Weights of a small transformer language model: no biases in attention or MLP.
Each number is 128 + 32 x the weight over its row's rms, rounded and kept within 0 to 255. Layers, rows and columns count from 0. The size above them is the row's rms in percent of the matrix's.

# layer 6 attention query, 320x320, rms 0.156, rows 223,255,287,319, columns 64-127
size [ 98 101  99  98]
[[134 109 126 100 137 136  75 144 125 100 108 157  54 168 127 146  99 119 138 140 183 152 157  90 178 180 124 139 132 171 127 158  95  97 171  97 115 119 136 144 161 137 146  92  95 106 162 126 138 125  81 183  93 162 139 134  64 104 174  64 161 109 113  70]
 [ 92 143 125  82  98 148  80 106 127 188 168  78  53 150 113 173 170 156 132 106 159 146 135 155 133 136 134 121 126 166 140 112 102  87 136 148 130 168  61 140 147  96 145 126 135 130 117 126 176 153 145 140 141 106 135 139  67  98 173 145 190 109 121 108]
 [150  87 134  91  90 130 108 150  94 134  88 125 143 126  95 111 141  93 124 102 161 143 126 104 147 125 209 117 149 109 160 102  84 136 115 118 133  67  85 144 120 127 152 139 167 100 139 127 156 134 143 140 111 139 122 192 110  74 129 155 141 134  86 125]
 [104 140 111 148 169 143 120  58 104  98 120 113 179 106  79  98 146  94 175  97 164 181 131  72 142 105 121 148 110 164 118 153 134 137 123 146 159  64  91 143 197 160 121 163 159 131 145 159  89 127 116 135  98 137 105 154 132 130 140 137 100 155 101 127]]
# layer 6 attention key, 64x320, rms 0.145, rows 63, columns 64-127
size [107]
[[115 166 197 195 127 164  68 154 124 120 175 112 147 147 169 129 136 124 154 166 141 166 109 169 134 107 202  89 103 179  83 131 193 128 149 197 107 116 152 117 116 123 174 115 139 105 183 131  92 138 102 191 177 100 116  83 143 122 111 124 121 104 151 130]]
# layer 6 attention value, 64x320, rms 0.145, rows 32-48, columns 64-127
size [102 104 103 108 102 103 107 109 103 110 105  98 103 106 108 104 107]
[[111 144  61 147 200  97 116  89  95 163 181 137 128 150 120 115 138 127  88 128  97 152 169 118 159 127 108 136 136 106  71 108 170 154 112 139 153  51 157  57  70 134 142 122 152 140 169 122  83 143 138 122 134 166  71 134 110 157 168 115  82 111  95 128]
 [145  84 127  82 143 119 207 116 138 147  51 111 104  80 151 128 175 165 114  96 102 120 132 119 127 123 157 174 165 158 131 167 144 169 124 168 129 156  59 140  82 134  70 170 151 131 141 194 127  95 191 125 138 103  81  98 100 144  95 120 189 153  86 102]
 [113 143 154 142 151 135 134 126 108 150 119 128 156 114 129 157 118 126 161 124 189 164  55 144  77 160 153  74 196  60 106 139 163 123 113 153 138 153  72 166  97  87 112 122 110  72 121 145  96 136  84 177  44 179 160 111 129 107 145  99  95 114 117 130]
 [202 151 147 140 113  56 153 110  64 190 137 129 178  87  90 123 165 102 106 111 106 143 111 151 138 132 112 107  81 121  93  98 160 188  99 131 183 173 125 104 134  94  78  86 135 145  84 134 143  88  71 174 113  87  90 176 156 113 128 129 214 132  98  90]
 [183  87 159 166 120 112 104 108 126 188  75 105 110 185  92 100 124 150 128 111 106 161 161 139 123 124 132 110  96 135 156 149 146 118 163 255  62 113 149 172  57 117 123  94 177 109 102 148  88 109 165 150 180  54  86 117 100 145 165  90  89 100  98 125]
 [ 93  74 118 128  51 146 152 158 135 104 155 119 161 130 107  86 186 141 109 125 180 133 103 109 114 134 160 147 138 103 151  71 185 139 151 148 164 106 198 131 124 159 158 179 127 148 149 181 143 155 103 188  95 119 168 112 148 143 127 132  83 141 159  83]
 [ 64 131 140 146  78 124 158 117 127 158 179  87 137  93 169 112 129  67 102 128 198 129 131 123 118 141  90 128 128 111  94 108  93  96 136  72 193  81 112 212 179 156 162 149 114 119 164  93  88 141 133 127  69 131  87 133 136 123 130 137 137 196 104  67]
 [ 87 137 127 107 125 145 116 136 142 179 147 161 115  59 179  80  69 157 178 180 152 169 162 136  95 108 149 131 103 165 124 137 145 183 101 141 164 129  80 130 144  90 215 195 111 145 128 138  90 207 145  98 145 113  27 163 110 134  91  72 115 141 124 127]
 [ 90 114 221 133  90  76 145  70  96 182 115 147 157  85 120 157 125  96 146 159 151 127 158 172 105 120 157 128 134 106  87  63 130 145  82 137 131 167 138 128 101 131 103 151 161 113  88 147 129 142 103 152  84  82 161 108 103 132 161 146 121 133 132 131]
 [166 103 134 136 162 180  82 124 169 116 154  88  92 183 167 110 159 113 112  95 115 103  99 137 165 144 161 143 138 148 145 137 118  99 123 143 174 160 168 146 117 131 171 131 165  96 183  93  82 158 104  49 130 160  59 128  99 130  71  86 113 137  55 134]
 [122  93 112  52 158 159 184 125 136  96 147 116 121 146 143 134 196 155 141 148  97 119 142 139 136 142 107 129 101 146 126 101 219 133 142 123  95 104  68 149 165 166  71 168  55 131 133  90 154 128 161 133 100 141 126  85  98 167 140 151 139  69 122 142]
 [ 65 126 160 101 134 121 108 164 159 175 166  77  82 110 147 130 155  72 178 111 132 147 107 177  99 127 129 140 142 119 144 137 102  95  93 175 143 100 108 140 168 139 150 115  98 140 105 149 185 163 100 179  94 104 157 102 154 164 140 158 104 188 206  97]
 [ 92  90 179 101 125 104  99 159 160 161  55 146 124 122 103 121  84 111 117 139 102 128 138  60 156  93 147 170 120  82 100 114 155 174 107 139 129  66 130 147 138 131 107 100 130 158 129 158 174 180 128 187  75 154 151 112 162  94  63 131 141 159  93 138]
 [155 114 163 156 140 120 172  96 110 161 158 207 184 166 128  35 158 107 182  93 116 144 125 134 198 137 119 156 100 139 157  93 137 130 118 110 125 116 101  95 153 137 120 196 187 158  55 105 115  86 129 127 136  82  61 142 176  97  93 146  99 136 102 136]
 [149 136  92 172 113 162 107 125 119 104 150 132  96  99 153 128  71 134 132 136 133 103 150  92 151  90 173 106  69 127 146 126 150 104 112 125 153  90 174  87 125 128 110 130  78 108 124 105 123 167 111 179 179 134 122 120 129  93 107 110 109 128 134 120]
 [110  79 223 114 154 181 180 160 170 156 174 116  95 137 108 110 112 124  98 121 130 167 151 149 132 159 176 190 164 158 112 117 187 189 136 114 128 180 110 185 121 127 102 117 130 159 123 108 173 193 156 104 180 133  85  85  51 137  64 120 181 118 106 132]
 [159  51  90 151 127 199  81 125 168 152 125  72  96 184 105 184 133 114 124 163 157 147 107 110 128 165 151 131 121 125 124 175 126 160  95 154 161 120 134 118 162 108 129  87  68 152 155 131  75 117 154 139 129 145 149 144 121 141 123 199 118 176 111 114]]
# layer 6 attention output (transposed), 320x320, rms 0.151, rows 160-176,192-208,224-240,256-271,288-303, columns 64-127
size [100  94  94 101  97 106  99 108  97  93 102  97  94 101  97  99 108 100  96 102  97  95 101  92 100  98 107 108  88  99  95 100  96  98  94 102 105 109  99  94  98  98  90 100  92  93  94 101 109 101  98 107 108  94  89  97 100  97 112 107  93  92 103  94 100 100 111  98  98 100 103  99  96 108 105 101 110 104 101 102  96  98  97]
[[185 121 172 111 119 103  93 157 113 183  97 100  77 157 130 130  77  91 208 164 101 137  98 154 133 164 100 173 148  98 152 104 138  99  90  76 113 168  90 179  92 123  95 104 135  71 122 139 137 135 111  94 185 138 148 165 120 204 125  84 149 118 112 156]
 [132 160 156 193 116 114 133  75  75  68 150 159 128 124 103 168 117 116  85  90 132 126 184 115 138 154 112 111 119 183 162  73  87 144  91  63 174 170  90  89 211 118 149 163 113 188 110 131  83 125 221 139  77  93 120 180 183 148 104 160 126 112 184 177]
 [ 69 132  94 124 130 184 146 148 160 177 154 121 127 151 125 111 173  78  94 132  97  86 105 138 176 180 168 169  96 146 110 117  54 162 146 169 144 144 128 181  80  97  92 137 114 124  51 204 183 149 136 150 127 176 134 157 154 151 117 157 110 118  99 110]
 [104 150  89 150 121 190 179 142 120  82 187 190 139 122 130 136 135 137 163 120 137 109 137 191 106 119 113 153 191 145 168 130 190  89  93 139 166  74 105  86  97 120 120 154 111  54 128  70 172 154 125 133 129 161 136  67 130  69 108 130  65 153 121 177]
 [106 129  95 120  90 136  85 131 162 116 126 109 149 130 103 110 133 131 108  64 173 132 126 146 121 113 100 123 165 108 154 101 112 148 178 115 144 127  92  77 143 149  42 135 115 120 126 129 149 123 149 145  74 173 107 178 112 109 152 125 172 128 132 139]
 [178  90 156 162 167 107  95 119 128 169  50 145 153 126 153 131 118 182 169 155 145 113 155 140 188 163 157 125 123 139 163 121  98  76 109 113 144 143 109 163 174 107 140 106 180 110 140 113 164  95 119 164 159 131 167  99  75 110 151 118 163 158 106  94]
 [165 142  96 103 169 157 154 175 162 146  90 169 124 118  99 221 146 128 179  46 151 107  79 169 194 195 116 119 184 124 187 147 161 142 121 127 101 114 148 114 153 108  92 131 126 130 124 144 105 123 129 125 156  83 144 117 109 119 158  94 110 108 136 125]
 [100 109 141 112 127 166  82  86 133 133 169 125  96 101 103 139 148 112  78 103 150 147  88 107 113 150 179 107 134 138 128 143 144 120 119  96 164 132 153 118  80  52  96 126 131  50 103  87 132  99 134 101 121 133 194 158 138 131 164 124 169 175 115  91]
 [ 80 111  90 130 158 199 139  97  84 128 147 106  99 156  37 128  96  71 117 149  99 147 137 155 119 168 152 125 129  95 178 132 140 148 169  83 122 158 127  99  87 130 144 213 138 152  72 182 129 139 130 136 104  75 128 185 144  92  93  95 166 110 104 158]
 [154 140 140 129 154 153 197 117 135  87 158 113 149 120 156 151 143 166 100 133  97 127 125 111 120  89 130 119 137 139 108 173 121 182 122 141 103 129 107 103 135  90 115 127 162  97 126  97 117 106 118 148 140  86  99 127 162 163 143 182 144 176 211 183]
 [153 162 147 181  92 127  89 131 170 173 153  76  74 112  79 135 120 164  91  80 115 156 130 142 148 108 142 112 212 119 147 193 125 163 150 120 182 132 116 117 160  64 189 139 167 148 135 158  76 140 113 145  95 156 150 168  98 165 138 187 148 142 107 149]
 [180 124 156  66 115 154 123 136 124 126  27 116 139 154 131 142 147  94 140 142 150 121 180  54 116 128 116 134 141 116 161 113 100 118 115 170 108 103 145 115 117 105  93  53 134 107  97 133 146  95  65 175 119 201 144 153 119 128 130  95 197 118 108 179]
 [189 127 106 153  99  89 115  97 112  98 150 104 184 136  91  76 182 108 176  63 151  71 115 191 126 126 100 121 113 135 116 141 106 116 147 121 107 128 121 141  75 200 197 103 105 167 149  91 135 171 157 113 108 162  97 119 145 147 131  91  95 110 146 138]
 [ 96  89 137 134 105 119 184 110  78 118 124 135 138 113 110 132 133 122 100  95 135 172 118 127  67  50  93  88  95 109 143 137 170 113 108 143 142  96 144  48 111 108 114 114 164 125 146 153 194 141  66 120 141 144 189 135 125 118 109 122 138 109  95 123]
 [ 68 142 169 116  99 130  86 148 124 104 135 151 152 146  79  20 100 148  92 157 143 106 179 143  91  90 114 149 102  93 174 136  46  96 120 148 107 142 137 131 157 125 153 144 146 154 153 105  69 116 110 102 153 121  71 107 134 124 130 116  96  67 152 144]
 [155 126 151 130 100  66 141 115 116 148 165 116 164 128 198 148  29 163 142 131  92 125 183 160  95 142 176 132 148  93 152 141 102 114 136 202  92 153 100  99 134 111 104 199  91  91 154 171 159  69 172 138 152  96 135 143 144 112 160 134  80 126 125 108]
 [103  94 170 158 164 128  95 114 146 142  78 161 185 100  59 100 190 170 194 155 161 114 226 169 112 110  96  61 133 160 136  88 176 152 100 112 137 143 107 161 107 158 130 102 112 129 152 139 150 122 179 123 159  81 112  91 155 129 122  92 107 121 124 119]
 [126 102 152 139 146 144 145 114  91  69 135 156 134  87  75 139 122 134 131 140 125 124 122 154  98 108 156 117  93 232 137 131 118  49 149 207 186 180  99 140 123  94  83 123 100 135 107 132 143 124  55 171  96 111 154  80 127 105  86  94 143 140 128 101]
 [100 136  66  42 117  88 158 114 123 145 104 103 115 139 131 129  90 121 105 126 139 142 112 115 196 164 137 119 148 195 133  94 118 137 124 128  76  84 144 114  72 144 145  69 153 142 142 132 135 106  56 143 129 115 154 110 132  76 187 121 144 164 114 169]
 [ 94 147 122 130 182  94 104  87 106  80  59 105 106  93  71 126 130 137 174 127 153 160 164  95 150 113 146 111 146 129 137 144 126 146 104  70 114 212 173 130 113 148 130 105  94 160 162 108 138 120 134 160 160 158 139  94  71 176 117  63 144 157 160 119]
 [ 64 170 148 119 153 140 164 167 132 173  90 122 124 121 154 165 121 103 136 105 143 139 139 115 122 156 139 119 130  95 144 172  86 109 156  54 142 159 206 106 171  72 183 151 148 111 163 126 125 183 176  85 172  62 133  72  86 186 150 141  94  68  60 156]
 [154 113 118 190 139 123 172 170 118 146 132  95 163 152 161 102 152 115 187 161 167 122  83 163 147 135 162 114 149 159 124 137 142  94 111 103 115 188 159 124 146 133 156 144 150 128 122 209 159 178 111  95 171 116 134 156 128 171 147 177 167 107 106 120]
 [109 193 152 113 138 133 180 132 141 213 186 134 114 165 107 160 111 127 141 158 171 122  84 110 124 116 137 103 169 131 118 135 174 175 108 121 119  97 143 123 148  95 147  97 115 185 160 134 133 147 145 130  82 137  85 128  90 122  92 138  99 100 118 131]
 [167 154 114 115 167 149 123 177 182  80 122 112 117 117 140  84 102 110 122 182 109 163 127 140 132 118 170 180  83 138 143 144  94 114 120 121 131  96 130  79 117 146 115 100 166  84 191 113 144  38  89 151  72 181 136 141  91 161 119 151  94  92 105 175]
 [123 123 148 141  99  66 146  96 129 160 190 173 168 124 123 104 181  82 162  95 132  61 152 106 117 155 114  98 125  96 146 140 104 132 166 132 114 114 136 178  79 133 144 102 133 130 117 161  77  93 145  88 104 146 105  95 163 123 161 133  98  63 123 127]
 [164 127 129  92 129 107  53 175 176 104 148  96 135 134 209 130 134 155  50 146 123 162 117 155 150 102  39 133 127 125 127 131 106 104 101 110 143  77  98 189 151 102 108  91  89  50 130 150 106 108 136 119 189 113 117 109 117 112 138  92 184 161 126 116]
 [ 94 125 127 176 195 135 107 106 107 118  67 118 125 113  85 140 131 112 127 143 126 159 175 114 119 121 115  74 124 142 110 134 122 120 127 139 116 136 136 147 139 105 158 132 101 100 172 103 108 102 134 131 142 100 182 123 123  66 170  91  76 139 121 119]
 [136 120 154 116 119 104 120 107 175 128 139 179 150 191 180 117  74 177 120 154 180 167 168 107 110 134 106 148 100 189 155 183 140 102 118  92 109  45 119 152 148 163  76 124 161 172 116 132 171 102 160 120 113 133 113 144 160 127 135 114 163 191 109 140]
 [116  79 170 116 155  62 175  73 117 193 101 126  92 160 168 110  89 124 124 157 132 123  91 162 168 136  85 176 142 139  89 126 135 115 132 124 122 145  68 102 121 102 148 133 195 104 157 138 112 141 158  80 180  96 163 128 168 109 157 153  55 105 159  77]
 [135 141 200  71 150 114 160 110  94 106 180 111 171 182 189 132 140 166 120 117 109 110  64 157 132 114 138 110 104 112  97 130 156 233 113 122 182 143 105 123  80 118 112  74 152 124 115 126  90 101 113 129 145 123 130 148 138 157 205  82 167 173 129 140]
 [127 154 133 129 166 169 135 137 203 154 106  96  80 111 175 116 125  91 137  93 142 132 112 182  80 190 119  77 125  92 142 114 121 148 155 124  89 180 122 133 157 132 127 137  51 140 104 120 128 137 135 181 168 134 140 122 107 125 158 136 154 106 146  94]
 [184 113  95 160 145 162 117 135 124  76 158 137  78 108 153  90 112 106 142  99 144 154  72 103 103 134 132 128 120 172 103 140  83 118 166 157 139 149 124  98 111 105  82  83 104 116 160 145 125 129 104 134 119 124 133 160  98  95 106 129 179 102 171 147]
 [168 177 130 195 109 145 135  72 133 115 113 129  59 137 101 168 146 121 159 141 124 145  81 149 149 133 113 119  84 133 124 123 127  77 149 168 121 201 120 124 103 113 143 105 149 153 137 115 103 170  68 161  98 167  94 147 114  88 116 147 138 129 115 133]
 [122 154 113  68  72 108 102 164 117 181 191  51 109 146 141 117  97 146  89  56  90 169 152 136 147 146 108 136 152  90 135 141 160 123  91 113 101 158 106 173  85 129 117 138 121 139 135 114 143 140 124 151 130 118 133 156 139 181 122 125 169 117 157 180]
 [147 144 122 144 150  96 145 147 131  72  70  69 120 212 164 109 159 170 154  99 167 136 127 166 192 138 132 147 124  97 143 108 130 155 155 142  67 210 162 120 163 102 166 163 141 120  90 133 130  93 162 138 141 129 117 141 115 157 130 159  36  67 147 122]
 [133  79 159 123 118 171 124  99 126 170 168 153 178 128  74 128 192 125 121 129 159 165 130 100 139 170 123 162 129  52 158 124 190  46 168 110 152 169 118 110 150  95 147 126 109  69 168  63 137 194 145 108  99  70 109 134 119 104 104 114 116 110  88 128]
 [131 125 116 122  86 138 163 124 124 161 174 123 148 136 144 182  37 144 126 158 159 103 133 127  46 152 146 108 119 115  98  95 122 143 121 104  81 133  77 117 145  73 158  96 181 151 106  81 136 120 192  90 101 141 104 143 110 130 115 128  84 115 113 157]
 [138 103 131 117 107  96 109 152 152  86  87  83 110 123 171  95  97 134 157 164 161 104 143  84 161 142 106 137 168 113  91 111 124 175 145 168 136 121 103 169 141 153  92 138 123 105 198 188 139  76 135 164 159 164  70 158 147 165 123 157 134 110 167 162]
 [148 180 129 125 180 127 146 123  95 118 159 143 141  83 146 138 123  81 143 133  93 144 154 147 147 154 125 120 126 111 163 169 106 116 124 128 146  92 161 110 155 113 124 152 108 127 103 100 107 140 135 143 108 116 203 100  99 117 117  85  78 182 105 152]
 [157 127  87 155 119 148 130 149 135  56 184  87 102 166 129 145 115 128  89  78  90 129 142  67  94 143 109  66 165 102  98 139 127 122 140 101  79 144  65  62 166 124  68 124 164  69 135 142 118 205 169 133  91  70 117 121 153 127 103 156 133 112 154 189]
 [128 155 189  79 101 127 119 122 100 172  62 116 185 108 106 110  91 215 160 137  89 128 126 134 112 140 122 144 143 171 111 189 111 183 115 140  99 117  70 105 102 155 112 118 121 120 149 138 200 161 167  52  45 122  72 171 115 161 101 126 130  94  67 159]
 [126 129 162 118 168 191 122  72 132 123  93  66 127 129  91 175 144 154  93 178 114 151 157 106 130  99  85 182 115  48 113 161  86 142 133 125 141  62  79 149  85 135 178 110 129 115 153 112 142 154 115 109 115 109 121  96 116 157 156 141 104 188 142 175]
 [101 174 116 140 190 109 123 173 170 109 152 131 141 139 197 125 110 179 121 143 144 151 127  90 179 118 191 134  88 123 118 165 144 122 146 143 191 124 115 108 145  67 148 155 134 158 118  98 137 111 165 141  96 163 128  72 154 136  98 154  80  97 143 137]
 [115  78  76  88  74 105 140  76 140 123 154 137 108 126 125 113 167  73  87 119 107  64  60 156 154 122 119 110  85 139 139 165 153  76 102 150 128 137 195 116 160 152 146 132 142 180  75 215 130 139  90 193 146 142 162 122 129 135  94 137  79 152 139 120]
 [107 119  87 160 112 167  80  71 130 127 109 104 111  70 140 107  90 104 165 108 140 119 151  98 115  99 140 138 166 115 149  57 113 166 104 158 113  99 138 176  91 118  72 137 184  85 163 138 107 152 126 123  93 152 170 127 149  56 131  88  86 116 112 100]
 [169 163  97 146 167 164  54 129 108  36 167 122 122 133 137 149  62 115  70 130 132  86 111 114 135 130 149 144 161 110 142 193 164 157  84  91  86 139 197 170 120  84  90 142 149  97 150 150 138 111  88  67 138 109 123 136 132 145 129 141 140 133 122 154]
 [147 134  62 131 148 147 122  93 155 176 158  98  96  98 128  85  93 119 124 128 147 156 127 103  51 152 151 149 163 195 132 148 102  15 142 123  93  62 179 162 136 115 121  90  76  85 119 125 134 163 146 137  71  94 132 196 161 181 138 166 129  76 162  75]
 [130 158 118 144 129  68 187 143  85  97 100 127 136 147 135 133 164 158 145 133 168 116 153  98 165  99 175 143  90 159 107 134 143 101 146 136 123 131 129 146 149  94 131 152 145 178 199 129  84 127  93 151  94  78 129 150 151 114 109  95 126  68 117 149]
 [ 76 164 147 109 135 108 118 125 100 104 168 135  66 125 146 157 166 160 108 162 107  64 110 155 172 172 168 120 171 106 126 158  93 168 113 131 132 126 143 143 100  75 137 144 165 135 114 173  90 148 151 113 116 145 156 152 111 138 134 150 137 183 106  93]
 [ 93  96  60 141 173 159 118  80 156 140 188 187 101  88 132  87  87  93  90 155 117 110 168 127  85 171 108 136 146 107 154  59 125  81 156 126 160  85 149 126  86 153 134 133  41 132 108 183  91 110 131 125 131 142 201 119 142 135 130 123 106 176 149 111]
 [143 117 126 142 139 109 134 126 127 142 114 131 183 130 135 149 196  93 163 124 176  93  98 117 111  67  87 177  91 122 131 126 121  55 137 183  81 181 142 123 127 146 171 154 147 156 116 113 103 111  77 159  60 162 137 127 101 106 114 171 123 105 154 148]
 [110 125  90 141 137 165 118 101 177 155 131 192 158 143 157  94 163 126  85 143 128 103 119  84  97 102 111 182 143 152 138  71 147 150  82  70 103  45 118  88 125 100 127 144 126 155 163  92  46 177 125 151 135  96 109 139 108  96  97 108 112 130 121 150]
 [140 154 133 190 170 137 121 159 107 161 119 100  68 132 197 115 127 159 140 118 117 136 154 159 125  78 112 141 104  68 114 138 115 104 117 158 121 156 148 148  96 124  86 176 120 106 101 136 111 107 102  53 150 168  84 178 162 164 176  94 128 124 137 128]
 [141  82 141  78  92  94 150 133 120  95  96 106 120 156 128 132 134 140  96 156 133  94 123 115 112 106  90 148  94 124 109 105 110 169 140 112 114 100 131 128 113 138 155 169 132  71 156 147  79 180 129 143 138 135 167 147 154 108 143 152 188 144 107  98]
 [153  54 110 101  85 112 102 116  98 128 129 128  95 134 121 101 160 159 136  71 152  99 127  63 176 127 115 145 144 114 100 148 149 106  99  95  77 127  77 153 117  98 143 132 169 125 104 130 108 148 115 118 128  89 133 160  84 171 161 108 137 136 196  90]
 [115 106 166 153 119 187 143 107 173 173 147 124 103  67 109 116 112 179 121 167 106 102 146 176 113 113 105 115 185 125  88 138 117 104  94 110 104 131 108 167 102 141  95  80  96 114 162 134 139 114  71 103 135  17  69 102 121 154 112 184 126 108 123 129]
 [ 97 125  96 144 128 103 120 102 128 108 139 116 183 138 118  96 149 156 125 100 111 149 145 198 211 139 145 145 108 127  85 104 104 118 186 208  80  85 142 148  84 137 146 125 112 144 125  72  76 177 128 155 140 170 136 170 139 128 141 150 120  94  87 174]
 [105 103 123 172 160 191 113 134 135  72 189 183 106 120 133 129 112 116 139 151 150 116 129  90 117 137  61  93 108 131  89 102 136 127 167 151 144  98 108 153 171  85 171 102  97  99 106 181  84 193 117 164 159 127  97  86 203 166 144  81 136 121 147  80]
 [148 142 115 114 134 100 152 155 115 109 121 131 150 153 165 152 162  96 129 151 112 156 124 109 145 136 155  78 124 146 126  91 125 117 135 146  56 120  97 150 180 135 163 129 116 189 163  65 138 152 162 192  88 164 115  75  62 116  48 179  73 106 131 139]
 [138 107 135 148 150 193 143 165 126 152  72 123 158 147 119 113 104 143  65 139 144  62 152 155 104 146  99 177 141 175 156 124 102 124 149 141  77 119 155 163 136 149 143 103 178 117 136 127 154 160 123 137  35 215 156 170  85 147  99 136 136 142  86  72]
 [102 158 150 128 140 189  92 119  81 114  85 150 121 125 219 174 159 166 119 151 124 128 110 144 109 120 119 170  80 132 107 128 147 149 168 161 150  91  87 143 148 201 148  94 109  98  88 135 142 138 126 161  57 139 129 152 164 130 141 111 124 188 107  89]
 [105 108 150  90 118 109  90 165  97 139 115 163 179  58 155 123 150 111 123 143 110  96  96 142  80 154 129 160 119 176 186 128 128 131 105  87 125 124 176 155 155 124 145 122 100  79  98 154 202 134  84 112 106  70 140 137 153  84 127 126 123 118 165 112]
 [131 141  82 139 135  78 151 121 147 123 163 120 123 131 101 130 177 169  97 101  66  91 178 177  85 104 125 161 101 210 130 106 129  91 136  57 145 101 107 159 141 180 157 154  56 122 130  94 143 109 153 157 117 130  96 106 125 102 190 134 134 164 146 137]
 [116 153  81  84  82  74 106 171 214 144 123 132  74  87 121 134  69 128 159 130 129  82 141 131 158 130 108 102 152 144 163 159 113 135 111  94 109 116 103 127 154 159 130 123  45  86 113 170 125 138 119  81 199 147 131 150 113 112 126 124  36 166  81 109]
 [164 132  79 188 128 132  92 133 143 107 118 126 124 173  60 105 125  74 153 126 145 137 139 164 179 136 120  86 176 114 159  84  88  80 112 166 187 156 104 114 136 102 159 147  98 117 101 127 124 155 128 178 181 132 124 106 136  95 139 115 108 170  84 211]
 [151  77  92 119 162 112 142 131 165 186  68 110 166 159 186 176  76 109  87 135 154 145 121 103 124 110 123 100  88 155 124 109 172 203  89  72 161 173 146 151 150 127 170 105 112 115 100 163 115 136 119 155 127 158 146 149  96 116 137 106 124  89 131 137]
 [109 158 147 119  83  85 127 179  62 108 114 123 149  65  89 168 162 144 147  92  99 115 133 147 105  76 130  98 146 118  83 139 162 144 102  76 161 122 118 128 141 121 141 111 103 116 101 130 134 182 152 149  78  59 135 118 128 127 114 141 140 112 118  96]
 [136 152  98 116 135  78 121 133 177 138 173 176 138  79 158 195 188  59 102 147  94 144 109 127 140 149 138 120 145 116 110 208 168 152 135 106 178 150 177 148 183 171 132 106 178 162 109 167 108 148  82 105  71 132 113 113 165 130 131 150 128 161 189 121]
 [105 172 153  83 148 138  89 188 207 115 129 128 159 126 109 180 126  78  94 148 168 111 122 129 105 130  83 125 194  91  97 166 109 149 207 129 100  82  96 116  86 161  87 106 161 119 165 149 123 155 150 169 157 100 136 137 100 122 149  94 113 207 102  83]
 [151 136 169 106  84 115 115 185  81 100 161 150  96  94  76 144 174 140 123  72 146 146 186  82 127 104 156 136 134 128 116 155 180 102 102 134 136  75 140 130 125 139 121 119  89 122 120 115  92 126 115 111 175  92 160 138 151 183 118 160 126 109 171 172]
 [203 138 178 210 128 108 135  87 154 145  94  80 141  94 122 121 100 179 134 138 141 120 126  98 179  91 164 130  88 138 116  84  82  75 146 156  96 150 130 124 146 140 154  90 150 152  90 157 141  50 130 192 104 151 126 146 215 111 141  88 167 143 156 142]
 [181 105 105 112 142 103 116 155 139 144 143 100  60 111 128 151 138 123  90 129 107 171  64 114  75 141 142 105 111 128 149 123 172 148 127  89  82 140 108 114  83 139 160 124  67 149  99 157 114 151 140 159  82 109  90 145 172 176  58  99  96 121 149  70]
 [113 139 166 113 143 121 114 179 145  77 123 144 116 110 131 118 195 139 113 125 140 145  80 114 133 165 104 193  81 250 150 139 131 164 158 168 153 114 134 142 101 111 123 157 116  80 132 112  71 123 159  89 188 125 126 139 120  97 108 165 105 123 128 111]
 [ 52 114 139 123 130 112 122  93  75 133 133  82 133 130 145  81  96  76  87 131  96 146 148  83 158 137  82 103 141 110 163  67  90  75 180 116 128 147 148 172 159  99 131 158 108 181 150 128 122 141 154 115 170  84 126 108 136 107 163 129 133 144 102  66]
 [108 143 157 111  76  98 123 199  88 153 115 170 145  79 173 152  47 142 153 105 144 113 138 141 170 127 118 131 217 105 122 170 188 119 105  81 188 187 126  66 153 171 111 133 133 156 100 140 166 136 101 111 111  88 128 170 115 104 119 140 153 122 161 139]
 [136 200 177 133  72 103 129  75 121 142 131 124 144 118 122 121 129 101 137 159 135 117 121  56  98 168 157 140 125 104 136 117 124  68 158  75 103 145 120 126 122 163  96 120 165 172 168 107 167 113 124 138 136  67 120 171 134 131 146 152 115 124 213 114]
 [137 134 132 117 125 102 170 152 161 167 101 142 153 159  95 112 158 113 159 116 107 145  98 141 140 172 164 201 139 155 185  87 101 141 114 101 111 107  90 147 117  98 109  99 102 164  90 153 159 161 121 143 130 148 105 138 106 139 133 137 122  96  86 130]
 [156  94 137 112 117 128 127 141 154  56 102 155 146 127 140 122 117 103 110 120 107 122 107 168 146 130  93  98 110 120  67  80 107 152 125 121 135 163 160  91 156 192 127 139 113 116 139  76 115 135 159 136 123  53 129 110 118 130 123 112 122 115 147 160]
 [102  98 127 134 129 164 130 130  86 105 166 164 163 126 184 131 130 114 118 110 111 153 109 120 153 132 122 114 180 138 147 162 145 187 124 159 125  86 140 128 103 152 120 157  82 124 102 115 113 150 153 126  94 107 115  45 121 140 131 115 140 146 132 139]
 [ 74 126 148 145 158 175  73 147 139 151 100 128 170 111  83 157 119 131 130 173 121 136 161 102 111 161 109 139 125 177 152  27  84 113 118 159 158  92 125  68 144  93  47 113 137  83 174 144 179  61 144 163  86 146 110 126  96  84 110 147 133 160 162 107]
 [146  68  98 168 158 112 117  79 157 182 151 174 133 156  96 107 134 123  68 173  97 110 148 142 150 103 119 171 173 171  92 161 118 162 171  83  97 159 120 146  66 173 120 116 170 108 126 159  79 124 138  90  99 152 104 174 114 161 153 195  98 177 124  73]
 [102 113 139 161 132  75 192 116 206 116  78 135 127 144  98 129 151 172 121 146 102 140 152 142 155 161 160 148 170  86 133  81 188  91 116  87 142  88 147  89  49 149  72 177 123  88 143 158 153 114  98 184 124  85 139 148 110 133 162 212  89 150 120 152]
 [154 102 107 102  97 109 176 184  79 161 130 174 137 212  99 150 157 121 105 139 145 116 143 103  93 105 133  92 221 164 131 138 117 122 138 112 129 105 135 157 106 136 134 166 207  92 137 116  99 123 159  83 146 155 111 121 148 136 107 170 194 100 144 129]]